Weights of a small transformer language model.
Training: a variant of Adam for these matrices, 549M tokens.
Each number is 500 + 40 x the weight over its row's rms, rounded and kept within 0 to 999. Layers, rows and columns count from 0. Numbers have three digits each. The size before them is the row's rms in percent of the matrix's.

# layer 2 MLP up, 768x224, rms 0.0825, rows 187-228, columns 112-223
097:526489498535483516445569503537512487478486527516429505494516505528528459513567513516463491517466522462524459477438550523410517545524520504513457591441532521564556431497513540478525517501451536602463549524549541527532420508567467448508508546506492485596506512479445490454509488491469429476516492476465512502467424536445542542531470498536
108:510450485505512495490447514420513464480502503466527538499536550480467483472496484479517449483511508519555536485488498537493464515519422487580443531439452462450427512538519486514466549517413511481496466507479431488517476495467531586470484479487534507478570547443496487469441542478479469461488568513491519479570461470490496505488469427544
099:471430539468473468484492577532526558463489585503529491505550513509528476430554531423484502552474468506437490511521513542549557467581495423543512478448503559529485472546488507444475515451561500455437473473524474444490542527434500473505583462455525480549475493532506549507525522480478486466444450555510497458472490550477502544539370532522
100:493505482550526534453517457479557496532502485543560557552505494461565579535531507482503583538483478492476444456441501499461482512517493487519478527469499492469507448492551587515487535443455474470475522532587510528499473489468538484567507532560432536535504476479484442560500408477485543563510400458529419522490500507513562496421497553411
096:528538536564471446512426492506519527558482523501457472527465580534512487509495579511550428496451518483545562559504507542472534470506558499517517479473456492583551562493539469474442464460521519511470552493482521487477518430573457488574555541421540431510495557437487481486514456495490542536468510519517456519447601425502471477455567485515
102:461450498551452537507515511510461483429519514470485533504482516478501454579503505485529518525516453484484461580460508517483531592474502521481508471537578442475431506489455505538495432474464519502555509475498532522527464516497489446464479414506554549507538471517473471620459526583437470533517441575552486460477510421481395506514523460482
099:558474481491510489476491528555450487497519449458489494433487473577501566448530578397478602487547460501531434495525504501512525485505471510521492448540489560494520471469520441542466505511514519528414575491416441522423495575485429523496522566440467502481534546477521438535523497453429483480547516543421408422540448450388484529547435556508
101:435483427526471463521461465512496521431486523494608475494391536476494437464511490423504496493498462554586398517458455499499541553516531504535455517483496583518469474507563562535421492556552533497502552473490552505481579555488511486441526532524491525506498533479460450507465576531533511456487455461492460530504449434406499468525486431533
098:531496450526590527421449548488450492567493504426481590508526459522489504514526443489495513512547501480515497490535444535507538438482450480417467482458485564580509413396501477536480528530481497515505483471506562452558532475582533496483510478500471490462530556474531515534502479495520482478452509482496484636393473531460553509499488516508
098:551487450491501466498518482461523530520485481539509553517583545520466480479542596424506536460511451548445530453512537501471527535553480602494518449572518590518512516610513434507566502565506510437499479538444472494515493473463525508501517572472468518455537484558499522540522475490535458527537427503538468579533492501520512528497508471517
101:521476416562524465484472455408568482482487408556500564556476449477518457618506514516579495568503543482569502549446461509542476519466474445570505517474513466489505523486528549478466404499544513500424483521471473496474558466505484547566527498488413394490526554526492519507494597525519568489441474503511531491490516503502530464535500496451
101:468502512460474527461540448519499508506493512472476463409540547555499547509574472499437472485389566510442482478457484526496561532456453487530492471531500510494438455530481498540464453528462547469436563503457504515480457456549456549475563527532421473457528584506534516477516527507574565452478503506500529544527517474422551505510504548545
101:467523399493462506472535479534514502439446505482489529559403533539536549463557456468475428470560518525563540521504537497471505512529484543508543471487484523486473472496497530488529442517545499520487556551522550436535548601517493483483467464501471451482477509458491507528489439583531517479499508533473470551471486429425427554554491441454
100:484506519467489539451535472475467544524519480498525462523471469477487524538545469497498511543503393547476458420538560477578536509475486470514473499534522522516514515566501482488522495445529481408451441439563517552449530492475505433480474457460602417506513444574509507491568475478552509480543519584561535480538522483515473541452539458510
136:467477427393461440563480493488516536457475488457510486524482499475496539467496486578505475532507495450524482541499478454466477496492570486485503478470462472471471542496519497531512450498495487523568533485498435517543440508393528454613513495437554508466539511550457433502494509525600479538469509607588442537489496496483539502528455456557
099:484447534495523553561544480549518545484444502535475469524406439550466546576503550479525547498456574485536503458505469491468600489456487485559474498444435545480582494564460536508513506478451491528546470517482488520486523505479495488508478531475492520554492568517496527600447423485499518450489560479523535469457519540481553414536493593529
098:501561447450486532422478436520476429491485561597507536420513462525538558535483430521540535545520514461540447461503534522488473535520457505483460521552481432540485453492439519450513526536474501595494489565595563571469579442494541488518529460529449505549497614483496548497503572509439559519497542495490486561460431533558500537466426538509
102:533579558514606500478482532486478511541507505552471404519520560508462505472423528566476436584505432485512439495484444509460487498430517490495454368462479491480505540554546433512484527440519524484510502435462521490492464494505446511440505515463553512502454535471481531476464579465476514491451378510499569490467518467429432458542476511496
100:442458448409520499595469455588568504476492577478532491569564553461480461531523498528474581577471494510487487459529551470491406516513480515479501562471488458458501490452551498508538601496499543499559475524409595519483553485467534496506490531507478470554512552403447454516465601486487538479454565520547547502469512513515467501578495482476
098:517460562484608468516532529450468492498534501493524493482538517460487527569546504497485478573510547558500577603512500490479529494457465507465469523510498507569520488578501514485554476470467498539483492458530419480416445539494510451498404511503507499486518506532494493544485492558530523457451455405492548451500534527425484450494578431515
101:488516468524494505508538509528502498451536542461492510535548494506488510573549478588587493426495452519453510530447542515509501416571520474474515465424532461448478497485403548500466518551552449459526479432475472407463442456495458541564478490509464505495475538479525536499505519520508544527479502491545517532461454514464472553514456459552
098:467515532490545503519503545466521531550487488518581524483467553513488477508434535548492440562458445538460493441506518519495529549584582518525544421496504503499552547547449596489524473461489488571458526475436484526497460467512432483454520471498529479521536595467495509541558478519536543506508500541561515442506472512530540497459546495532
101:494428463456555476551438474547423538442500462493526547524512445466513530448510515516586533512440422470542586524442496471519478505492472505534461540479503517435528534478516462469565454442509497521510458563528571504515432458490522481542538482531486429497564533476511520563500491449518471498438536454467461442483451482540520540484573518471
103:516487491462505540512557467509545598454483482527535461458454522493469503486559489497487520518494491498504505535526526533445516508518451513553472474481478504554532450473529514538478461514450515540538445498495572604513488426450521451500495471439463456516455538446544499561563519486485521542524520514458563528428472507529515529578447523530
098:528494478566505450455400477525533501528542427511490575509444494538454485550372521404558474492492470485473558577469517523486526535530507539461522404510570523532461509425510532515508489501523473483472541485486499530483448516472484480499506428512586475528459476498472466538469476471481479487536535562556437540541556497504551516481467524436
105:484529519484471501472486561503529475546454485457509502444557481533478519463501513511463498406513521452477494473465470468450458444533575604524452503503525471490484522540531493463424591516533438476549485502468507484468545399486493434548557427528541496426562521553467497500578502480508491482469491487570509465421481543523559484531439508554
099:501571517534543544501570481508449456493580484431528480532530518518423507522498479494511458512494478551523445511512503596488530533482518547408480457506505483502539513514518461477452527469475478477487588489489505486533487476450530572492521496470487524375476471414526577493526442497512498540451513548496599493530418497492499469452498460524
104:500432520451504493516497577514587464461519526477466526460506543490551448526528485532506503519477525493512509498498538458500486485503545460468434553525522385479514540539491527441492495507431508569408532538579471522506516498449470495438552476527560580486480566448449509546417507512479566440479516594481473522474443510491530544539436464470
094:520505540508467517513542550458520496492448519454496474482532547524501470492520443535460512553488448455456508497438517519514490496411533553491464563455515547494516461528461515423525520521526478480493508516506495535525504597453534456517551547506574528453542455592422470524461461424469487501485519540533449473411538501472517490483449482550
102:506516503430483516496455496468505522515487487513446483466497550487448500566427500499435482517525489496479510556500512479485479466375540494447485467502538463438404492501470435437544545482468526493541497480509447516476556472537467537407479467479474482465579510547462427518595517473512481477556414508495486464519495467538519566486542513470
100:526456520496495514468521535503473446515535529575399535419540477460583500473521509476512521536535517520513488550530468502531516459483505472485495525488482501483524499491534522528530478495456536503482531501542526476488517470552510526534434481546503587506553508533433527509471464457461497456473624498470469536501443473501466468472588492535
097:505577451446515429549527510521493508483534608526457529486560499481516456454501530461488479500541564445473535507498481525520501480505552455517511526468507471418519479488514574499594521548469544533511558538527448476505452498512449512473489543529516491479501511501550541454432418492472472457489546455511526440518467436499581587529463499540
101:453533537500464475454568464548457533505479490472476550447486568496537529489464464491524479544463539501446488407468539534530514581523469557544484521598526487547549438538587536591520479491495479474517475408559519578497546503509558510525523451493504475514488476492429525502483524494540547535459510508513547518501476539515442455492460574461
098:581427476460427502478542477506427495505497508536559379565544487464546513462489493552480452556541489516478447529481433480497460459421508517488482483491479528525573548463460418425476546497450514442506463467532477481593453418534554540487562402515497428488437522441563509507482471520555526537535543448469506543493518478543508491543456536472
098:452464470513450430525459530533525529483521473475508561519516468464460489494527511428531500465468498524495524474449532430543554508486482510503542492438464516492512510497475541475465501510445459478462547525507451491492450560478495511482472454549515493498517432512560558582562528511522527532532524471534489571467593498480515414429398453501
098:561543505562521512578500511522527497523432491472499448548511500516537457483503524467548506464497463467518472428554490457469501517500549527450462518557516501566503493513467523517459492478442511541543476532488441600436505454526530460493459485533475568535487471569566507524536479601512482404426445562567455485510503564561584555523425521499
098:487507462486495529484520474456478583464539539538514448479507471438528545417501468471508418505535546489457517475467458491485561484434531427468561480517435519495507504523499473477505453523458469487510550531477527509512518468541573561556550432497586538516602455555492440479478539490532472572531521498499493527483430555473449499550486516612
103:494435466527493430451516480517602460543515552491534472597493444521497473531402453572472515481432509507533431506539553493453482449498543511554488455523467514505506505449483499533549502503535526579524453452586514437426456509474515492512469480452475539500473448475566415554528461427516533532509506476545448493518561483584504573490512470489
098:455525464511462472451475488480583518499527459565485559400499518558543516507491492454539494450498488437484497495461464504446515485455512365537495455459498463489482459524546514494482519465551527454420566518497519486441485528505448454458504486458484444509528468508473574515493551565455466493512539526481438464462502460473472473482465493466
102:552525462499549538447467522457440493501473465488438508505433468516528482480594509482500479517524529514508535462505499484505548457518459479400534487454510522555418474444511474513477595526463446572514508543447454527515457493452441510601523530506462499466474512568476557555431456473516466485454442464561479502523420548417520452507520520493
098:494452552486578482473505499425513485477482573560482546458460572516432549471577463460535470534428476522472499492441458431525457458434550484453506485461503541468409480532538504449536477504518528511487474517551521509465431432455509473546506552481465454553483513522511550474472541498528473514482517493496589508547539543498511562456519488485
097:496496531519488507528524533461567474527477523501497455534520516568502421523491552527520588559446471463538525512533440419480448504459484444545489555450495554452504470463502462512554449544558493465562414503463510464573547480509506591497528464433508471453567488454541501574508528562507533480485445511531525477559538465520437489547537400495
# layer 2 MLP down (transposed), 768x224, rms 0.0703, rows 187-228, columns 112-223
099:528531477556571429583435587465468490480507404539530484508487463492500592497508559549484509495549513460496490515534473460498524529546479504460523537470517483574500513540482456529525399517489508509521490516427522532557518489502460518493518449464542549503466522538487494478513461525502471478437509482524453509516517505448466493395457478617
092:494531452503464444525572479530447492480492474521484500529439480563561540526542525517503527429448481556494523481546478477503530444538554531435535458549560500582481473437455513511530472537554433494454490466559556448467510508479478434491498519525466446470436489559537532506561505469547508519474494507492442480469538507523533513517520563513
104:508489464510534535509484467522444463518444496475583510451460545472554584480484446567444482505434545546507472504517513557495555545450485476512430412565597501423494573553510489477455574530486463538468551489541472466553563520492582495492547518479464489475430447566540494580510445485449526558494458501539506468570508491494453450523494501518
102:532476483542512466507477569568469507515500518484471516523512478502425559531521520525463487566473509534523501523495503566466576500573555528525453537543538510505502414492494519435557443460432506516523436529452464500455526529400508503505493439468559572407489548452474493449511525512541494513499582534482512492451503475515484521502444432610
098:511395498425496559482480473511488489481514519502432526499559489520519458477528488501596562467500475559513462446515506518496474529475540543457548471512512477537445480534535573460497527519501488494499514410513513543492430505434463512510421536468592479481426418573505501488526563467507468479526407425471566561544492465472484553537469491527
096:493643445457524491529549535533519481469509465467472522427531461468545407474489490527501464638506471487498489539488541478556465435441490487527474520506502476465506462449465430462484473509516572499455532443524463497468523505476429524503590474475506522527494537537518449405445471511516486466465496485414482473522519521492547481533523503419
100:463416532511454501536503478510492535517498477474442535521503518493535432511505581431484506480482555500519538521536558501445506470496494599520552475368444484513519474537511595506464554471473519495542487497485460452489472486553521519555523457452501503540485473551544449437511542571582459474476547481504530498473514469493474446480508475487
102:481510476439503514572529475516497531459524451516499493495523520497566482438531454458514543515496498487460459553560468494595532544533427572469481441483521509453584542524480535554476449528477474483517491514481438405526487527475533421522552500529522511501450477520540516575552540536525451479530518451451400478502593492516474484481542504494
100:505488472462398525546488431451573534463510551563506455573481507440537498488481440509475479530455506544533496568517506520535511562531583570538501549549467544476486568544505529493437453565474527444482518594457431512508432515525462484507570497517605465488494489506532473592484499500482483497520531406508512556498519510499449560513452476576
097:575460486478482507512495479517477546436469474469431587544554489537491468488492403558533425501535498535519484536414477462474473514469520475610529454608455507444480539544510544467461490410539488477568490515542472477487509522538445458460489542495533466520446476451495489523552472523512473500489479524466439529549484518454514531532534477459
100:509502557566505530569521524449486554410552479460471511539410504520563529507453526491502513474519519534468579542435497474480479499503515535487524484523440546447530454510485511567530558472535508514502530475496532564533534526452484530476452525472517515513450508499523427458508495465478528477464368522440483498533566479463467561459473461571
093:431497530541549461462454531453553571534528580529541485537530485522490522504503471561457490517458524555588474545514493554419470465511468573477485518516499504454525533478561506448493521471573493487503516469523566537515469477509514537529525520423486490513440597489555436509561516470496494582444452484499529512503502582483442443511513563489
099:429465481485443464511514539479548519505472462447548534455451535489449476544436520448512493546362455490527521504512459483420422473519494455460503516451494506450471603494434491456524555479523537517493459409529569536529504431478505486519497556513545476519490520488492469451481552449500465462552546513517556519535503501478549502462439437424
105:477415500517458532517408474518490475511477451490538461425466487467588505534555466461560469539545547472489540513511446464557543494492502486497517513510507511532526489582524452536533498552587481483463553451474549522488528489516490545549435461495512440504545547510413449496459531491483454588460454513504559530485517524485513516466507435516
076:416586508563578530530524465458543504510467405481554554514535560530587522508477467528498537444478528564485509440611514541497471462530533571475456523510549486467509530525548547492502538572538513492516496536510520449423491494494475450484556512513561466482516567502475480524516488410577559494502527518540516537475485542513540521497482511538
103:486500499464470479444509451532512528457462521484587518515466471553433525436495453505394482537382531510454520526560459465540492556514461598532534526495474478457482488465528537445565510511454545442579418505461519527490511500518515551455482454477460485480466531521519491501542565465567534496497546591487494474455465498525525519477478453454
096:552492499501447543464507469471450475546564507526574510416516451500538503509555444491501517499550461481518472542481624555466486522519505427492449501459524479535516520430594469567487477504489411541516525499496562486551434490512564496458522588603475444460526528549493516438505546496512430492414501462540553519485486585535543418544435491446
100:538606493413485528367563480558524532571417526523496429578580500494417533509449512493506522459523480458512466437502455511485460489490549542515474510479479526470485450498514523559461495529563483506465416581458489526520539475562570470542542509463497498483527567548562589506532517475497461524553440507418514537569525523454505504470488548507
097:508544488502515534383554451538460452469487485507506459440498491524479551456470479583491472529567458459521471500478530541575480457523559485434481481533445491513492470500539487513463476546523485437519465468524464524447472483524527474524519452491503566609432559577519489472471576491436533544526518491491591473488488471526519428472540520508
102:477576525474495536490507537491535512552617492576543479505525454553429516481471598452497520559465454467564529463480510489530471459512473484480433467474476480481498423545499461468539543494478402518480577469473539547458490531567466539442511446459489474513515512518513444456459504476541520523482548489413494491534490496496468541536498542482
096:443456552502444512545547500485514457484524442479494424453465445446528456494516577626513502534558502468469513471499456536443445559536496461499502528556476480455518540535504541491555520533505524495522495495528484526511535475474484567561560513475495480483516508464484525476490608545538464501491591487550471503497526524493498499448505463543
098:533446447448579505496524398453495493515489525441511496483568470552457471524493513476471531505508467486538424485402512511567568516472527502510486416547518503497470485553491501497511492519533513529497470503487438520479577542498504538544550516474519482468565481458490443456575519508447543496555463498526469574460512506529494504526503547520
097:478584512515549449504563556493502487521496515539507517478528457456602498519466524502486468487505469454551517535494611455507542497544438459479517535516485419445492471519528489553571570471550526563489496530571502499462484415513419483524490527582515551505464512507535501468492402504479578461587432408459503524463451529469484445504501553445
103:448448499575450548531464515520435536411473510505432492562415485483469547501488515499453531493524536394543522473510513538499560528469457500492480477481442585486517467487515492416504483568460495530489486511431503537503495467455589446517504472494494469525490543501483520536546528476497452543435556519500536452520470491487494530491541484554
097:497455551425551516557575521476494503551493460549436482527528478440524509556535459543552547568503529559512471501507476513479430492487537485438473544592529497496532464551498518550442509496480481519515513474592534453490457534491513499480485469487462534515556522474442531469480496552433483468429472478515506434511499485521457473456558475446
099:463498519500509552511535525532507484369509523544484518546483461517442560516565521442497532529517424585486486493503494522494489494528501489445530554437517566473493557494513494540456518490439487579478433506477498466506522567548522580564533504595493506447449500482533486519516543539488474572516554521455535544524560469462526494506582491461
100:494381500511452466485523448463490438513447472514500504497542474515526483476498512494446535506458555555551457503558550432497456461514544514530526527512446552482528546517486448503423531498460503531508515462471444474533486470556548462486484533412482495470450539505482436534594527575537441437500462458489428523557494538505463580480491522565
093:479508457535448511524517540533495473513480521492494489517464526523464550524509530480527545453506461470546467427461528603503403417534571527463526510561470524476562459470585522477533520428470477505484484535505529511516534503459467411526517521511526481437497578533465479493508471507508493545479566566476442499540554505471519533523497550564
099:480469504535589508493533474450527469498430465504444528586421426448538477481464461467494508497540567434524519524423533457545532458456416519547554441534531429505437461471500486520409554524541454525578547504493507545506492498500479552475476478473512476552461515569551572552470533490434454492509505471465510514442530434485460495455554499456
104:549473433488542534522445623558491515507566471424543444500521440514563559490537498480554519493520498476550528538579530455546506505473536509539500488487497548500486444516451438549489479462484511439489505513479536432540494533462524511494498512534532463487527482502539489497500470478472494473440580438478484536452466435506540501555493546552
098:514520467443548491492480530497505479527481485459543499471538520539467524519515483490495479426486498518446444514530500405472504448479381496492539458496540475471531471535530491459457493532548521518566503501449529474513469442537477401498525492449540472463568582444555507484520510488521522524521503533492481541515479497431511554499465525528
104:474468535564513560418466486537518522472486469512484488495498534432462530459501571592458467481531493505500507498517504518501536488480511512520465451494395501561512513485498471514488482520461425436500565500491494441489475524508451488550589518450508550552538456579468569464497500459519470501427531435444463519573485465511432473608529493534
098:514462519527528512545473523525517542490457555583579554467492487514491437455500550453475467510510543450564451585475467496496430473524536512447536500484554551495471502496418463499520507581524505509487448523467420475434424467451436499536507510511443503489454552562504510571507473489510444502442501400466420482540431468497552488515502468463
098:472491514460485449507563489392521444537519486489485507462497472526478588463422462477433448455439469449410512483485549490465439490487490473509444514497483532490550535542543490578498442538482481466542495496534529476582486487468471495494458525510532481550498485428505439507520544577496484509538524458525556500453540505541571435459517490551
100:455467520469459461494520489505558491420460522426482482523491607495421455467489563596492451471445498470522511498455508541482533496413485514494450511529529565507568522484526520536486493509524466469484506508533505481482481532511522456433520470469546503439472542529496578459441544547438548522416582455532535499507548500478553493462524514477
104:442500432498458431518510493502513518443497478399464537525521538492458566442549493532484536512573547472473554528497517549453438495479472472454482503442501511420550446502505509474530543482488480545526517452488528429554511470456465494499488529499537519538474415476417519535481502432476533541481548510527471477483502454464445542548555537528
105:563541513531490581512496458441453489528495528470471529441490480461456571486541479556456444537478503512492494539491526533554460508520596454448552519512482450484445510521569463426420506508521460464518506519594501528526443521515554493507472470519511500538469491487511517536459573533587531550500546573516531489503554422473577544480505512457
099:590494480473553511525466539477501545523531500537518508489464522501529578473542520431449484535502487452524482511498435487522487499514484520513491464497488485445527519486527545526488472485445481485560443491596506475499542511439499501452460552482517495422514449680492491541487469420501506525517539508514579450555542529545437604443516527522
104:482535462533415497535510525489499531430523473516475491520514488499478496460490479506560500525555495526470485523489458533494460621557555519438524446517472564489514498459414478513506504516524427457552576481493440567490408407446546500491492571455481507462545574510481494520553436454549519504497459499572512537529439517509554545477545464546
095:479526505501459530430482560388513516578532511477532499454458468492542574533548450491525439448439535428509531442542502506463468561522490460586496506455529492576520466466566483492548545514521494457494533522574507534575538526515556533558538477500495445435481539442521488429515493505568567587545514512486482533493543433581482560475450496569
104:494487515543535504518545510482397490563574522534499525602451502526563502477467465536492525507475469469468511473471523575466531449517465484505540494466490482581573439481569471486455546418579461482511490508482535559517455533526468484565487493516515491548581569432452566552507492565506528497525478497508483473511545504615522466552533492532
099:543460528484481491486527449520474456514485505443413545550550502480523501476498486483474446519464411546546567414445503478556504518577505507527577569622501439483505484490543521590498465506522489523451482602520505440483557531437500472542523504509504418536468506527518432494449472446561485496487583481511552458592527505479505578536450501559
# layer 2 MLP gate, 768x224, rms 0.0819, rows 188-228, columns 112-223
080:529426624474501527516453456515544487492480536483455504445511504462459444499489473468522517497589534433526532503505529480503474523454453440495447513497463469426533502561538439483491536503452530486571492496452402552537518518517503568453497451496554516541558481486456484507414516532437438453495531543495528498495514512465467516509518461486
097:457435528519547406496454512464482543491535446486530519503487495490478448544468498511510518500550505549443507564469502495498523499481532517508433519501492518574527504436527506573493504528461475479502489440492483556520555513438517385518532568538539547510537418540528460504462529491469428519502495538472494513443543519527576393475481506451
098:482512518536464452591500531467526485575424529494504451458516487546528463518495549415485479545516520511469536518536549422443483524506422534382529458495457406507447486478510454450534487499458539509470445452516477460493516522494483446525536537464524528507424496508441500490526469485491514406523479513439502472503510512599530533503544539498
097:493454447565522486490481530495541462516424464469540486483462436449502482481552472500502543500599463469569480493490469443537445514502481424586500552495513542495518551549459504491451457502577501444532516412455539494570491475557502509488495495554504504567430436496531501534527498498497452503515522485490480508484465515448412496458469478498
103:536461425503423515421467445533459569426501432521541470424494473465529445489518508468540502544572463488571510444475532486462554547428518483457512550534471485467513456530512508515459465483491520482508511493526437445479480488499393460462505518519462561596471443451509511502522511571480522454511521457466484492390535490428446469515576501457
102:479467504503435558511474502524492470381466462486455530486564507532555503499542479526547475501517487577588566514498535501470500564549515479574425531434473432525516518497581559508530425507505528503535490491518490513577501471563494573445459494537409512466534530579454555433485553481534522549492500520480452492573512488521466455503569494483
095:501486482489557421500473526562521518449500454493533485494455489484528486498480502491563533482477507477465480495406549541529499498569511495528451541515508556529523547445500538535487452501496447400521475495470448579510488523492492446472490479537533554508546447533496484482424501511493515527487498542488576565483433499494476493531604448471
097:591403513450505455458553492432435526523529552474525487509459543523453431469434525559510543489543421537443425535435433502478453468482470497491430519433430462501517529501415465480464500486481493490464494460488453550587467455474469462457565452520481448386536475515500450545478518533521490540460473446515455500489487576521485487485506464500
101:457532518552531516575494483398436502502546418450528544464502434488503539518497487475545416452456491521547452552452473530552426505512519469481497435393462444553543466407527519509482470512533535519480502540460539453479543505513491448464617485504533568487471444536564461490484493531457468440528530550469458556450465448529473439524399567508
098:577510579582509567446500530482514536410480430471431527527479491484474453512482564544475468480518526474474502453558503557482480497564477395576511499478488500515486477471509559526517476465474500515420499518446510501523424458483547515507489469466501548510535468499464519503557467443463541466514516491505414512500472546453490476508518492532
097:445471450509475480486473521534534581482463478533481470503476444466538532507483425513460471511487525537448511470537433466437532598463511464460530400469476485581432539448581526579539545525524546498449509455500566448539481483574478509473540524497560511503446546489499496509540560516494466482494490514439476555442470517592561554456450589508
096:481515440511602497469538466535508377523455462455518478450546470494572471508461534527537480537463533439467458530480453496484514478524549545525471472555457546515535402492445421489527517478497511489522494525466482493454509473570521517517489505500485519560550513467494485488519494432541549557515490438539497604547502551504478469432428545503
099:518458484500423491503485505487461477454451527468474547482555488495454537508504497537523479514465443435527544507494477569526522547507543442442530410516543533480464528456565522472543516425559442516447411470478537508560472476496554486505490491505438471472487482436492447481540555461496521527501471534543401517538480497440492500475574527524
143:522532444526601536515500536471447511522533548566478529540570593457458441514515448501483538514456511416421458514485522471465515490546511477520516499439526515502409495542496550461512521531539496473493582455545503469503507509441531471471544547555511508552473501546454529564472495514519493590531484569490479513505568487438461515463536415521
094:500400507449457545529514541563509523518432475506467506589528533552460578509516512497488575487509479458506469413508496459563520502459525475545411432524559512538534501591498446480521527507487486550522470483538507531516418526438487519503548548566522563561495447499521500543406509494477429524509431595537483436505476449453529536485558422490
103:449487536569496553495551500493512455530498484485491489458488498511455437601564524491483472499547487520559503504479545486550460529551489560542473502474477571501554506489556522520475523440511544486506513459490492482518437490531503534526466594519425506460555468467440439485540477493590444495427531482502555472540551501577615526457573495495
101:476448497549433495551521502463464542484557480463542539462397550545463442564471541502572487516462497434471459535548525516478511511532540461499536454511481501596452510455531576516436446552458439467541490538575518479460530495563533481546500553452398473492565519520510468562504513501503475565433546509525554467536538481552499482486471497483
101:512474518485492496440455462520469524401422491448509488437458403466517490440532520475494512509598459503481450468444469491510456505476503515460484482521487468555541438528521497497515504515535506514425434537511420532500513549560525496492635433553474543492522500560469549564501528486443470519499483438436502501516465424534541533502484476451
097:435501530451510469562497518493505473480540488446525499500448502507510407549498475537485538447506454471503483529513531480516477486487543552521473475544473470448505520582518482559413505457503541537544551418482535488567561505505399489540496463593477442532500440483485565427547521476514470478496465440525551500530483486505475488458547458483
098:509525486552461561456481590514504529523528449545467553457442509505491490517499522530493468533528484531491520459480482512519491499522507521552428557556486512541585525405554482556536486420526494474564491490491543511525471475556461581475522545477473526479523492527499491618469472509467490419508514511514493434502518530507548512471543485521
100:503507573496485470498533457454525429544438465434447504508452532509529458506518448438518464572440575508507532486516484498454481443582488510495505497539438471513525513513593495484513515450492525490483429484516554447549535505493510501481489471508520466508577534467438510472554535479469470528488485548453462606520527489499569553503566428458
099:394447571444454503527487425560549541487436442493558454504532490526469565468456520551522465464499493523600476423484469498488512547546496469497524501487415429540505478485519526532407567546416477472519526537579498531484522482541526462534581434519515488476507491510506587503478508465511535520503484553457497549478449500492457475456444507448
104:463474507498545524456492437520531553481487514486486520500536511408492418513564404565519491466449486516485446466532522428438481539494566495519522439553579474467487495484488476527465526531503480514507569584497435456476528531520507523464542500495536581536503448519570423584471486565529552473510482583514527556444483482490584493539442497508
102:427512472483437412479569453458440555503526486540503504441483473495545477531520517506498510533552504567477531459466525444481479468476459478542527478533532619523543508470489540495407528519436496540516519544556533513500508489539524470527486487553549463487494523490470450463463557458466480542448467460528495578492473486476471539485469479492
106:439445494476485524525577497505605540507498508512519494496549469534486514561488491433500499507458549499565464492497452441472526533535462467479440464527569469486369449498469489473513516475538509527502486523556452547547548573501474529516508497506453569516481500477482562566472492482555552458500462426466504545513446471465463534440496593510
096:473501447469516514537556384547453482513505526435479521514489525530438475505487432511549492537457507528557499550464441483504538455505537530533502391462467531483507492529548446464434559472512463458441536530493476539468409538504539474479434498487538505378468491481521455539490490540548484554474538509572489474520453491441455513490488438591
096:474503527506465534497543504545512474532507477427484518459565552454444502439460512423527452525504524508554441553529421512483486486540443573525473564533514435500515495500451494555512461508524512561533522514443509522537456463535453513554504481487476550437472517453568432467524533513512448474539505526529536529518571469504515503467585418539
093:541541441460414408478467537446406518520533521465470444497517549455488553487483486557463536560447506444555466459503475504442472550535492495496484504455491491507588507530556501445547510501456452491444468482574498508527440510444553527491490492503439499449496412502526488532455540456520479503516512507493508514487492448580465440460495480484
097:472480500494452519495518462527503482417493415502553532441479514530504492475451516526514520504482441534532491462457520477621535526516513388552488533515434427479529558483517477544523509443488449490549499523516535438490524444450482517452476448417455492437499468599462553531503458542536537514500481552486500478577499601502501478501540525437
103:527430451460457491465495535549498532475526489442491461450499416516441419485460538452466475537486479486549506475515472504492504515417422508476501505502498516489545500549582524481511490541473621494517465532465494504521547453538544503529441550524524468485515532445556491479509542503459501530502518542466486584557455535441524564475516534521
101:433435472512450497478566543500509516469504498514534484485548436490562460523460475453514515493509517499535580482532448535400533540534485519525460470475471481501456592530554422533552512488585437482501448519444486442515498473506559529430492561504538501501479491527512583498517487539456503558604496552489441484521533493513500487529470442412
099:531535547563505415515599581430494454511509418436555523500491501451422487444472474471515539499491489479448515527498516500535536441519558444505500515511460521453464525488528503472536438477507536507447542507442544483439569554466560448538482440463478550442521499504468542430509473485461482531457480509502507516512487538494373496457567494486
101:474489475473459498502488518500447456506509463445510535498513468507500505486480475455539520458520432471502508454520516535505514584475467462480489439443460510427499527551521448569502466481542531513445449524523482519472571547496446490492455546503491562510447449559486452464543574472493493415517568492530479520476484428441508495518562486449
101:505502541528541395502500494459484471561454442451498559452523524531465544456522503530506563528443582543532516494483472465517568525535470509553396463558518463536450535526494526501440517468487519487530518485486533557499451497518461483508568497490519495452515509506449475444545526519523496518438517477491462469509515537495485491468559530517
098:533481539488515527443409471509573481469478493497535479436430482550522506497467441561481503450473440474541482478428486510520494536489560543505394523539511431449539519496488460522478483506565532553613522550501480489436409513466469503451554500486439491541518472549579491474542541496549506461481493471522503537496554437519509529476533446486
098:532510468467495495497514497458515439549417520452566488482558451512505445493494489470530476546524487439576439436489554569439451475516510508586405489488458539544533479465483511513491513488479504443468563460479441590496492520474496447495516496462460464498484569536486541479558488529423471437585527462617442520511520537475514452498473546499
099:443476481463459583539532475444538470539506479483571554461472513531446488475390520492543493520538488501524450475510519572484542577535491509482520446538506477531478506554513427480480444538555486533542483508469557460541472562509445513503509517562547533549486503442505452502502516526413510470484540528478448536491530567444485490531501536474
103:544504432524456504516546517595460532423508551565501497434497477516481496441515475541538488474489505432508436535527476497456451508528499468469499456519503530480446487418490419499533513522465450426452487503456480525527508480439427490490580457495486504459492484548441463499514554520495581469587557461466485527539438504480474557552490535470
106:423497508432504542474607444473535480456527535470461430454499546518499455486495441492494496499547452564472528493539497498502470561495462485485511472496553489550567450505523511530452447497544498474463402437531531574522520481561546511442510436503548530552561474462530535506514529463459517472488535490498465501448512508509561497455467501525
095:489457539473509524445466452497514573488510473528514531465531487493477535528492547461477522483466469472478577489531540499457513549521473487516506492524555441496503522496513496554445414456485492532488556545502526503461460464481561493536567481521505557413515478552582455565485576480485530482457428531466437539545385458453525468502540465497
098:494528507462510515505540494603494496571429440481517523493555466509531610530530525488471486512546498405495470420544499485566497458528463478566530445522510490542489539485458491487507475494506506507511553476511522525552538509494427493560516527472497565451556453478540546491461504510569485498517481516552534523581457454503445468453533462464